{
  "n_layer": 14,
  "d_model": 768,
  "n_head": 12,
  "n_kv_head": 12,
  "head_dim": 64,
  "d_mlp": 2304,
  "vocab_size": 16384,
  "activation": "squared_relu",
  "norm": "layernorm",
  "norm_place": "mix",
  "norm_eps": 1e-05,
  "positions": "rope",
  "rope_base": 656.0,
  "rope_fraction": 0.5,
  "qk_norm": true,
  "attn_scale": 0.151,
  "bias": "none",
  "tie_embeddings": false,
  "parallel_block": false,
  "extras": ["local attention windows", "short convolutions", "capped logits"],
  "init": "uniform",
  "init_std_qkv": 0.0239,
  "init_std_o": 0.0,
  "init_std_up": 0.0239,
  "init_std_down": 0.0,
  "init_mimetic": 0.5,
  "optimizer": "adamw",
  "lr": 0.000281,
  "beta1": 0.9,
  "beta2": 0.99,
  "weight_decay": 0.0,
  "lr_head": 0.00357,
  "warmup_steps": 211,
  "schedule": "wsd",
  "decay_fraction": 0.664,
  "decay_shape": "exp",
  "final_lr_fraction": 0.0,
  "batch_tokens": [65536, 131072, 262144],
  "seq_len": 1024,
  "doc_mask": true,
  "train_tokens": 1491000000,
  "steps": 12013,
  "dataset": "wikipedia_en"
}
Each number is 128 + 32 x the weight over its row's rms, rounded and kept within 0 to 255. Layers, rows and columns count from 0. The size above them is the row's rms in percent of the matrix's.

# layer 5 attention output (transposed), 768x768, rms 0.0275, rows 393-405, columns 384-511
size [ 95  93  95  90  94  99  94  88  91 100  97  93  97]
[[141  75 148  89 117 185 142 126 144 119 168 102 131 169 144 115 142  95 143  84 170 152 109  99  36 121 113 140 192 134 135  54  95  98 134  90 154 207 125  84 144 170 142 161 152 119  82 148 159 140 146 126 126 118 137 135 154 153 157  95 116 120 125 139 186 154  92 139 150 102 132 132 114 133 181 185 108  71 164 147 159  99 122  92 125 180 132 171 131 113 103 134 134 192 150 137 122 132 120 139 153 166 111 131 104 132  93 151 139 110 110 138 137 159 149 119 140 132 169 106  74 146 141 152 192 136 143 139]
 [139 125 102 113 177 111 191 134  61 147 148 132 146 138 191 100 117 111 124 175  79 147 131 144 133 186 147  87 124 168  82 118  65  87 119 134 125 139 150  95 114 115 103 155 136 146 194 159 132  89 137 159 127  65 164 208 111 112 158 166  96 132  85 180 135  68 127 124 129  25 188  99 165 132 196 107 123 153 136  96 172 141 162 140 158 183 104  69 129 148 113 150 147 111 144 141 174 164 112 166 198 148  94 123 195  99 128  81 115 123 136 118  84 134 200  81 133 193  99 133 100 114 129  93 144 109 158 152]
 [ 74 124  93 117  50 131 118 104 166 163  81 117 160 125 117 153  93 129 161 156  52 112 148  66 167 107 112 131 132 180 152 143 118 113 109 212 115 121 117 152  94 144 143 100 129 166 168 180  62 120 130 133 125 141 123  97 153  56 117 144  79 142 139 108 139 126 120 139 142  93 162 146 155 153 138 137 123 143 112  84 107 150 137 127 127 107 118  72 160 145 143 169 112 131 160 105 124 120 132  95 105 135  81  95 154 168 101 118 127 178  40 115 149 112 128 123 122  99 143 192 135 181 159 151 114 154 142 106]
 [125 153 164 119 142 155 117 150 162 179 157 100  93 100 122 177 108  94 143 138 141 137 161 214 142 193 151 132 152 144 134  93 172  58  64 183 113 166 146 113 100 156  85 147 108 139 115 136 109 128 151 106 127 144  53 138 131 109 113 125 145  95 110 146 147 134  95  90 132 101 169 100 132  94 190  80 130 148 143 108 122 161  88 134 151 159 110 166 119 191 102 162 156 201 172 190 154 137 106  85 143 136  94 105 196 118 144 112 116 109 117 142 151 106 176 103 147 141 160 100  97 123 178 136 149 178 189  28]
 [122 134 122 191 116 224 157  93 139 124  74 157  97 146 122 113  99 118 123 123  16  96 158 126 146 112 167 153 146 165 112 143 146  82 115  94 101 130 189 137 129 132  83 110  92 114 191 132 133  99 112 175 153 160  30 163 132 151  53  85 167 132  77 186 147 186 147 116 167  87 133 178 150 121 202 105 103 114 134 174 156 146 101 107 111  90 127 139 176 147 157  53 158 133 106 172  94 149 128  99 142  78 114 161 128  65 141  61 150 142 113 138 134  76 126 114 161  53 114 124 113  91  99 167 168 117 177 130]
 [126 176 127 124 110  68  58 113 132 159 165 114  99  89 145 147 123 138  97 130 125  83  45 191 111 166 114 155 122 121 136 138 119 134 179 189  67  86  89 157 113 122 150  87 111 144 179 128  76 139 113 121 119 156 183  84 165  94 143  84 148 133 115 104 130 106 132 130 113 185 111 128  99 129  68 120 131 125 109 153  74 131 132 129 145  97 140 142 111 122 102 168 174 126 104 148 147 128 115 159 113 110 170 148 156 147 142  93  73 170  86  88 103 100  89 131 147 147 162 173 133 154 169 117 121 162 116  80]
 [120  99 139 130 141  65  97 111 182 151 144 134 134  76 139 154 106 147 160  90   0 162 164 117  89 144 152 158  91 125 164  52  87  81 137  95 113 170 163 129 101 132 146 124 115  77 118 136 178 169 119 142 138 139 169 155 133 139 121 119 125 131 123 109 100 167 152 120 111  73 112  95 143 144 159 158 123 128  85 136 106  86 161 140 116 108  98 154 140 156 140  65 124 147 181 148 120 140  96  72 162 147 121 114 121  70 138 127 119  77 143 123  96 139 140 136 129 105 137 105 153 109  96 185 147 123 136 154]
 [ 57 116 163  95  95 147 103 157 150 137 108 191 106 129 110 197  44 142  81 142  70 148 181 106  83 120 132 151 126 141 178 109 111  88 109 147 146 121  97 164  79 132 153 149 148 127  99 131 146 189 119 112 169  95 106 153 180 121  95 106 107 113 188 111 108 164 116 122  93 130 101 127 179 125 130 134  48  69  91 173 152 113 126 140 137 148 213 108  79 119 126  82  81 147 143  67 125  95 120 151  84 161 141 105 104 134 135  95 140 107  69  76 153 132 148  93  79 114  89 141  93 143 154 174 165 174 117 163]
 [130 123  99 150 162 118  89 185 196  89 160  92  80 131 163 152 125 141  84 162   0  56 121 148 114 130 128  98 130 102 102  97 179 161 125 107 104 120 183 137  98 128  55 152  69 136  81  78 106 126 159 102 156  71  68 131 115 132 106 122 129  91 150 138 128 111 118 151 137 122 128 154 153 104 109 158  76 166 127 140 172 168 141 189  88  69 184 119 179 140 143 108 145 120 117  80 133 154 134 120 108 114 108 121 166 113  60 104 165 138 137 158 143 109 124 114 184  90 132 134 127 118  60  81 105 182 138 190]
 [119 100 120  76 123 104  97  69  72 155 165  86 165  83  94 106 181 142 116 110 158 131 137 150 185 145 149 137  98 163 141 168 121 103 122 154 189 100 155 114  80 112 120 110 130 154 109 142 167 175  73 138 130 106 100 168 142 125  58 101 105 120 164 154  91 170 143 124 133 107 195 123 116 100 131 139 103  65 116 193 104 166 144 117 112 205 143 125 105 127  82  54 115 105 106 108 126 131 145 174 127 109 157 107  56  82 119 153 115 127 131 154 136 103 135 115 115 122 118 112 154  99  51  96 150 152 114 122]
 [154 111 115 119 133 184 115 153 137 138 169 130  83 119 116 156  37 102 115 121 255 155 106  92 136 117 177 134 148 144 172 162 125 150 137 112 139 168 113  52 168 150 167 116 153 136 114 107 192 156 120 176 138 151 160 176 164 140 164 113 108 136  86 156 165 130 107 169 180 108  46 139 154 102 159 111  89 125 112  90 163 113 142 129 126 161 201 174 159 123  65 149 160 185 105 128  94 107  72 180 127 144 150 111  78 126 163 151 209 123  98 127 128 146 138  95 124 156  81 120  95 151 136 116 120 125 155 197]
 [197 121 138  98  90 128 188 129 148 107 129 151 109 141  89 146  36 155 116 157 139 144  81 137 145 130 104 141 128 141 119 127 112  73 124 161 129 177 135 106 122 135  91 135  82 145 171 134 161  80 104 141 117 114  87 144 103 165  75 136 169 148 133 169 150 109 181 107 173  77 135 135 119  99 146 127  88 106 105 120 156 130  93  87 120 186 181 114 142 128 148  64 128 186 100 178  55 106 163  76 157  77 169 139 120 130 155  64 143 150 140 145 124 196 150 102 122 106 136 178  95  88 130 162 153 140 164 154]
 [112  83  96 107 143 141 138  87  66 153 127 182 186 135  81 150 118 142 148 165   0 156 179 112 140 157 142 122 133 151 129 106  88  73  93 172 105 107 132 136 136 176  70 118 137  62 199 138 129  81 155 120 101 118 115 147 139  97 112 179 125 109 113 104 133 133 130 119 133  67 142 134 141 183 156 147  82 146 143 163  88 146 134 128 181 170 126  95 124 146 130 109 154 138 176 115 137 121 148 133 161 157 108 166 103  91 130 130  85 103 143 100 122 144 152 166  72 117 147 118 182 136 157 159 141 129 162  91]]
# layer 5 attention value, 768x768, rms 0.036, rows 394-405, columns 384-511
size [ 94  96  94  94  98  95  95  92 101  97  95  97]
[[101 142 165  79 156  79 160 145 121 159 107  76 135 131  73 180 156 113  48  78 129 148  93 100  77 119 116 142 140 102 130 128 118 115 164 103  97 105 126 111 162 164 125 125  96  79 133 117 151  64 136  96  92 136 151  78 159 121  85 130 142  92 110 178 174 141  81  96  90 159  86 118 112 169  93  83  91 106 152 144 103 121 107 147 130  82 150 148 154 148 120 155 169  75 161 144  88 152 137  69 101 172 149 120 133  81 113 175 197 181 146 137 125 198 124  89  93  53 126 144 151  91 147 202  83 174 136  93]
 [149 143 102 110 154  78  62 121 124 100  98 141  96  43 120 130 146  97 165 139 107 106 139 109 137  84 142 120 111 152 133 164 146 116 164 163 135  84 174 147 122 128 136 170 160  79 112 155 160  82 166 145 137 167 128 196 100 145 148  82 148 112 144 108  79  67 159  98 157 123 118 117 141 119 150 148  93 149 135  74 156 163 174 118 143  61 118 120 121 138 134  54 143 137 121 136 107 116  88  88 181 117 141 113 155  62 103 111 152 173 105  95 135 128 118 132 105  81 121 117  96 142 129 152 115 123  97 172]
 [ 55  91  66 101 123 184  84 137 144 171 107 158 197 198 147 103  88 142  85 110 144 159 127 124 175 160 113  83 106 115  95 161 169 125 149 126 176  98 114  98 114 106 154 102 141  71 136  85 160 105 144 141 147 118 157 141 136 154 134 189 111 160 120  77 146 120 119 121 152 178 146 121 181 135  99 144 128 116 116 102 133 110 122 127 103 149 163 148 118 182 133 126 114 100 133 107 109 184 133 162 155 144 170  85 172 137 129  85 102 189 153 112 141  82 137  72 141 114  58  72 148 133 164  98 117  98 139 120]
 [141 160 136  66 157 178 150 129 136  81 162 102 127 131 107 141 151 163  77  98 118 120  93 156  97 150 110  98  88 107 142  84 103 137 100  87 140 151  84 155  70 125 158 150 182  90 103 116 142 136 160 101 145 118  86  91 129  70 163 167 139 177 125  78 108 165  99  79 149 134  75 152  98 143  92  97 137 188  97 145 180 152 118 138 164 161 121 104 157 123 125 104 142 164 135 175 130 110 124 134 147 137 120 177 149 134 112 139 166  88 114 121 124 163 104 148  71  86 112 129 151 115  99 138  94 180 185 134]
 [109 140 144 124 113 110 145 144  70 187  63 105 119 178 106 150 146 149 159 146 150  75 159  88 136 133 143 125 157 138 174 108  57 137  84 108 219 126 110 158  68  92 136 138 107 144 142 157  83 133 171 105 110 127 153 139 114 114 191 137 176 154  76 140  70 172 110 124 160 114 153 103  91 124 182 111 156 115 147  98 196 153  91  89 127  72 102 162 123 177 101 136 105  93 103 140 115 130 120 121 152  98  96 127 160 136 131 120 115  64 158 138 187 116  86 189 114 116  78 126 169 167 115 140 181  82 180 135]
 [ 87  97 118  76 106 154 127 166  81 137  77 180 130 167  90 137 104 103 149 133 160 108 160 171 148 122  96  69 132  77  74 135 122 130 146 131 149 183 149 116 113 142  93 133 122 144 160 122 115 175 173  93 168  91 146 131 136 119 137 185 116 141  95 128 157 106 115  84 146 141  91  90 106 149 144 139 141 163  58 167 117 118 150 151 115  99  88 150 134 152 106 190 158 104 115 120  95 185 184 144 160 136  92 174  88 173 165 178  80 126 149 120  98 124  92 140  79 170 125 102 116 121 146  72 125 101 146 110]
 [ 99 101 139  88 102 125  98 114 121 160 155 133 102 149 113 146 127  95 171 155 149 149 153 132 122 115 169 101 167  76  61  86 130 173  81 156 159  75 127 139 103 131 101 215 156 106 146 174 154  70  72 158 122 166 150 146  93 140  87 111 171 162 169 185  98 142 150 158 158 120 104  97  98 121 149 109 110 133  75 138 148 147 123 101 128 110 125 108 171 205 171 125 123 138 114 121  99 162 144 159 138 105 131  77 165 164 175 159 108 114 144 166 144 132 141 124 147 199 143  70  95 153  71  82  94 145  61 170]
 [107 132 121  78 132 113 109  63 137 124 161 171 109 165 116 179 142 145 125 131 127 166  97 159  59 146 101 161  98 131  97 114  93 153 146  96 122 171 136 115 126 104 156  97 102 150 184  66 120 165 124 153 112 175 179 161 135 173 107 154 172 156 140 103 118 224 137  59 123 136  99 114 179 129 149 176 158 139 166 164 176 113 163 133  90 141 149 100 109  82 146  94 130 135 146  98  99  77 114  98 117 162 141 117 129 145 141 118 145 154 109 118 120 166 112 147 148 112  69 174 112 185  91 108  83 156 172 135]
 [170 150 133 186 143 160 139 163 118  77 108 133  75 146 140 138 155 135 115  85 124 122 165 102  98 139  91 177 120  84  80 119 163 106 105 100 132  76 120  97 115 174 104 149 159 110 163 108 169 167  89 162 129 134  95  83 103 109 111 116 156 195 112 127 142 102 139 113 122 171 117 111  99 114 103 133 131 122 136 150 105 137 139 117 169  95 171 162  86 125 174 158  91 125 115 105  83  75 136 138 139 142 145 173 160 122 110 115 117 173 178 119 194 154  84 108 176  94 163  82 131 139 175  90 124 122 157 132]
 [ 86 177 119  95 116 127 104 136 127 145 162  91 145 112 124  90 164 117 150  94 159  97  60 157 156 182 139 135 153 107 105 110  90 134 112  92 154 114 107 106  51 160 103 117 119 156 100 138 134 131 127 126 115  75 152 102  92  91  98 148 196 135 164 120 155 152  54 148 152 156 149  95  90 119 158 122 165  99 100 142  65  90 123  48  81  94 117  90 134 157 123 101  95 125 144 118 125 181 139 173 126 124 100 144 132 144 131 160 144  90 150  81 125 184 146 145  80  99 148 130 134 135 115 115 159 137  78 133]
 [128 144  97 123 193 115 147 107  83  83 155 108 157 151 135 105  84 106 100  68 152 131  85 184  52 146 133 109 162 150 189 102 112  90 122 118 164 102  80 124 161  97 167 116 107 108 115 113 159 187 120 112 110 114 105 113  74 133 175 177 108 123 141  74 185 109 117  57 165 119 130 148 125  92  97 143 126 126 156 143 100 134 165 188 170  84 105 126 184 176  77 177 115 117 162 156  73 148  90 147 125 160 163 167 126 100 114 127 119  71 113  77 100 212 103 144 127 142 146  92 137 127  85  64 123  91 168  89]
 [ 56 104 107  75 148  78 134 163 116 119  58 178 171 106 102 148 114 120 109  99 124 109 168  99 136 116 104  58 103 130  85 140 122 150 145 156 170 115 173 121 148  95 137 163 181 120  76 108 122  78  99 149 167 160 155  99 165 119 164 108 121 107 129 108  96  68 119  97 123 114 141  77 139 125 135  44 120  93 131 111 116  91 117 109 171 105 165 141 169 155 112 161 155  99 115 110  87 155  88 138 115 139  87  63 163 136  69 128 162 144 156  65 151 157 106 170 128 147 123 112  88 137 135 106  78 133  86 115]]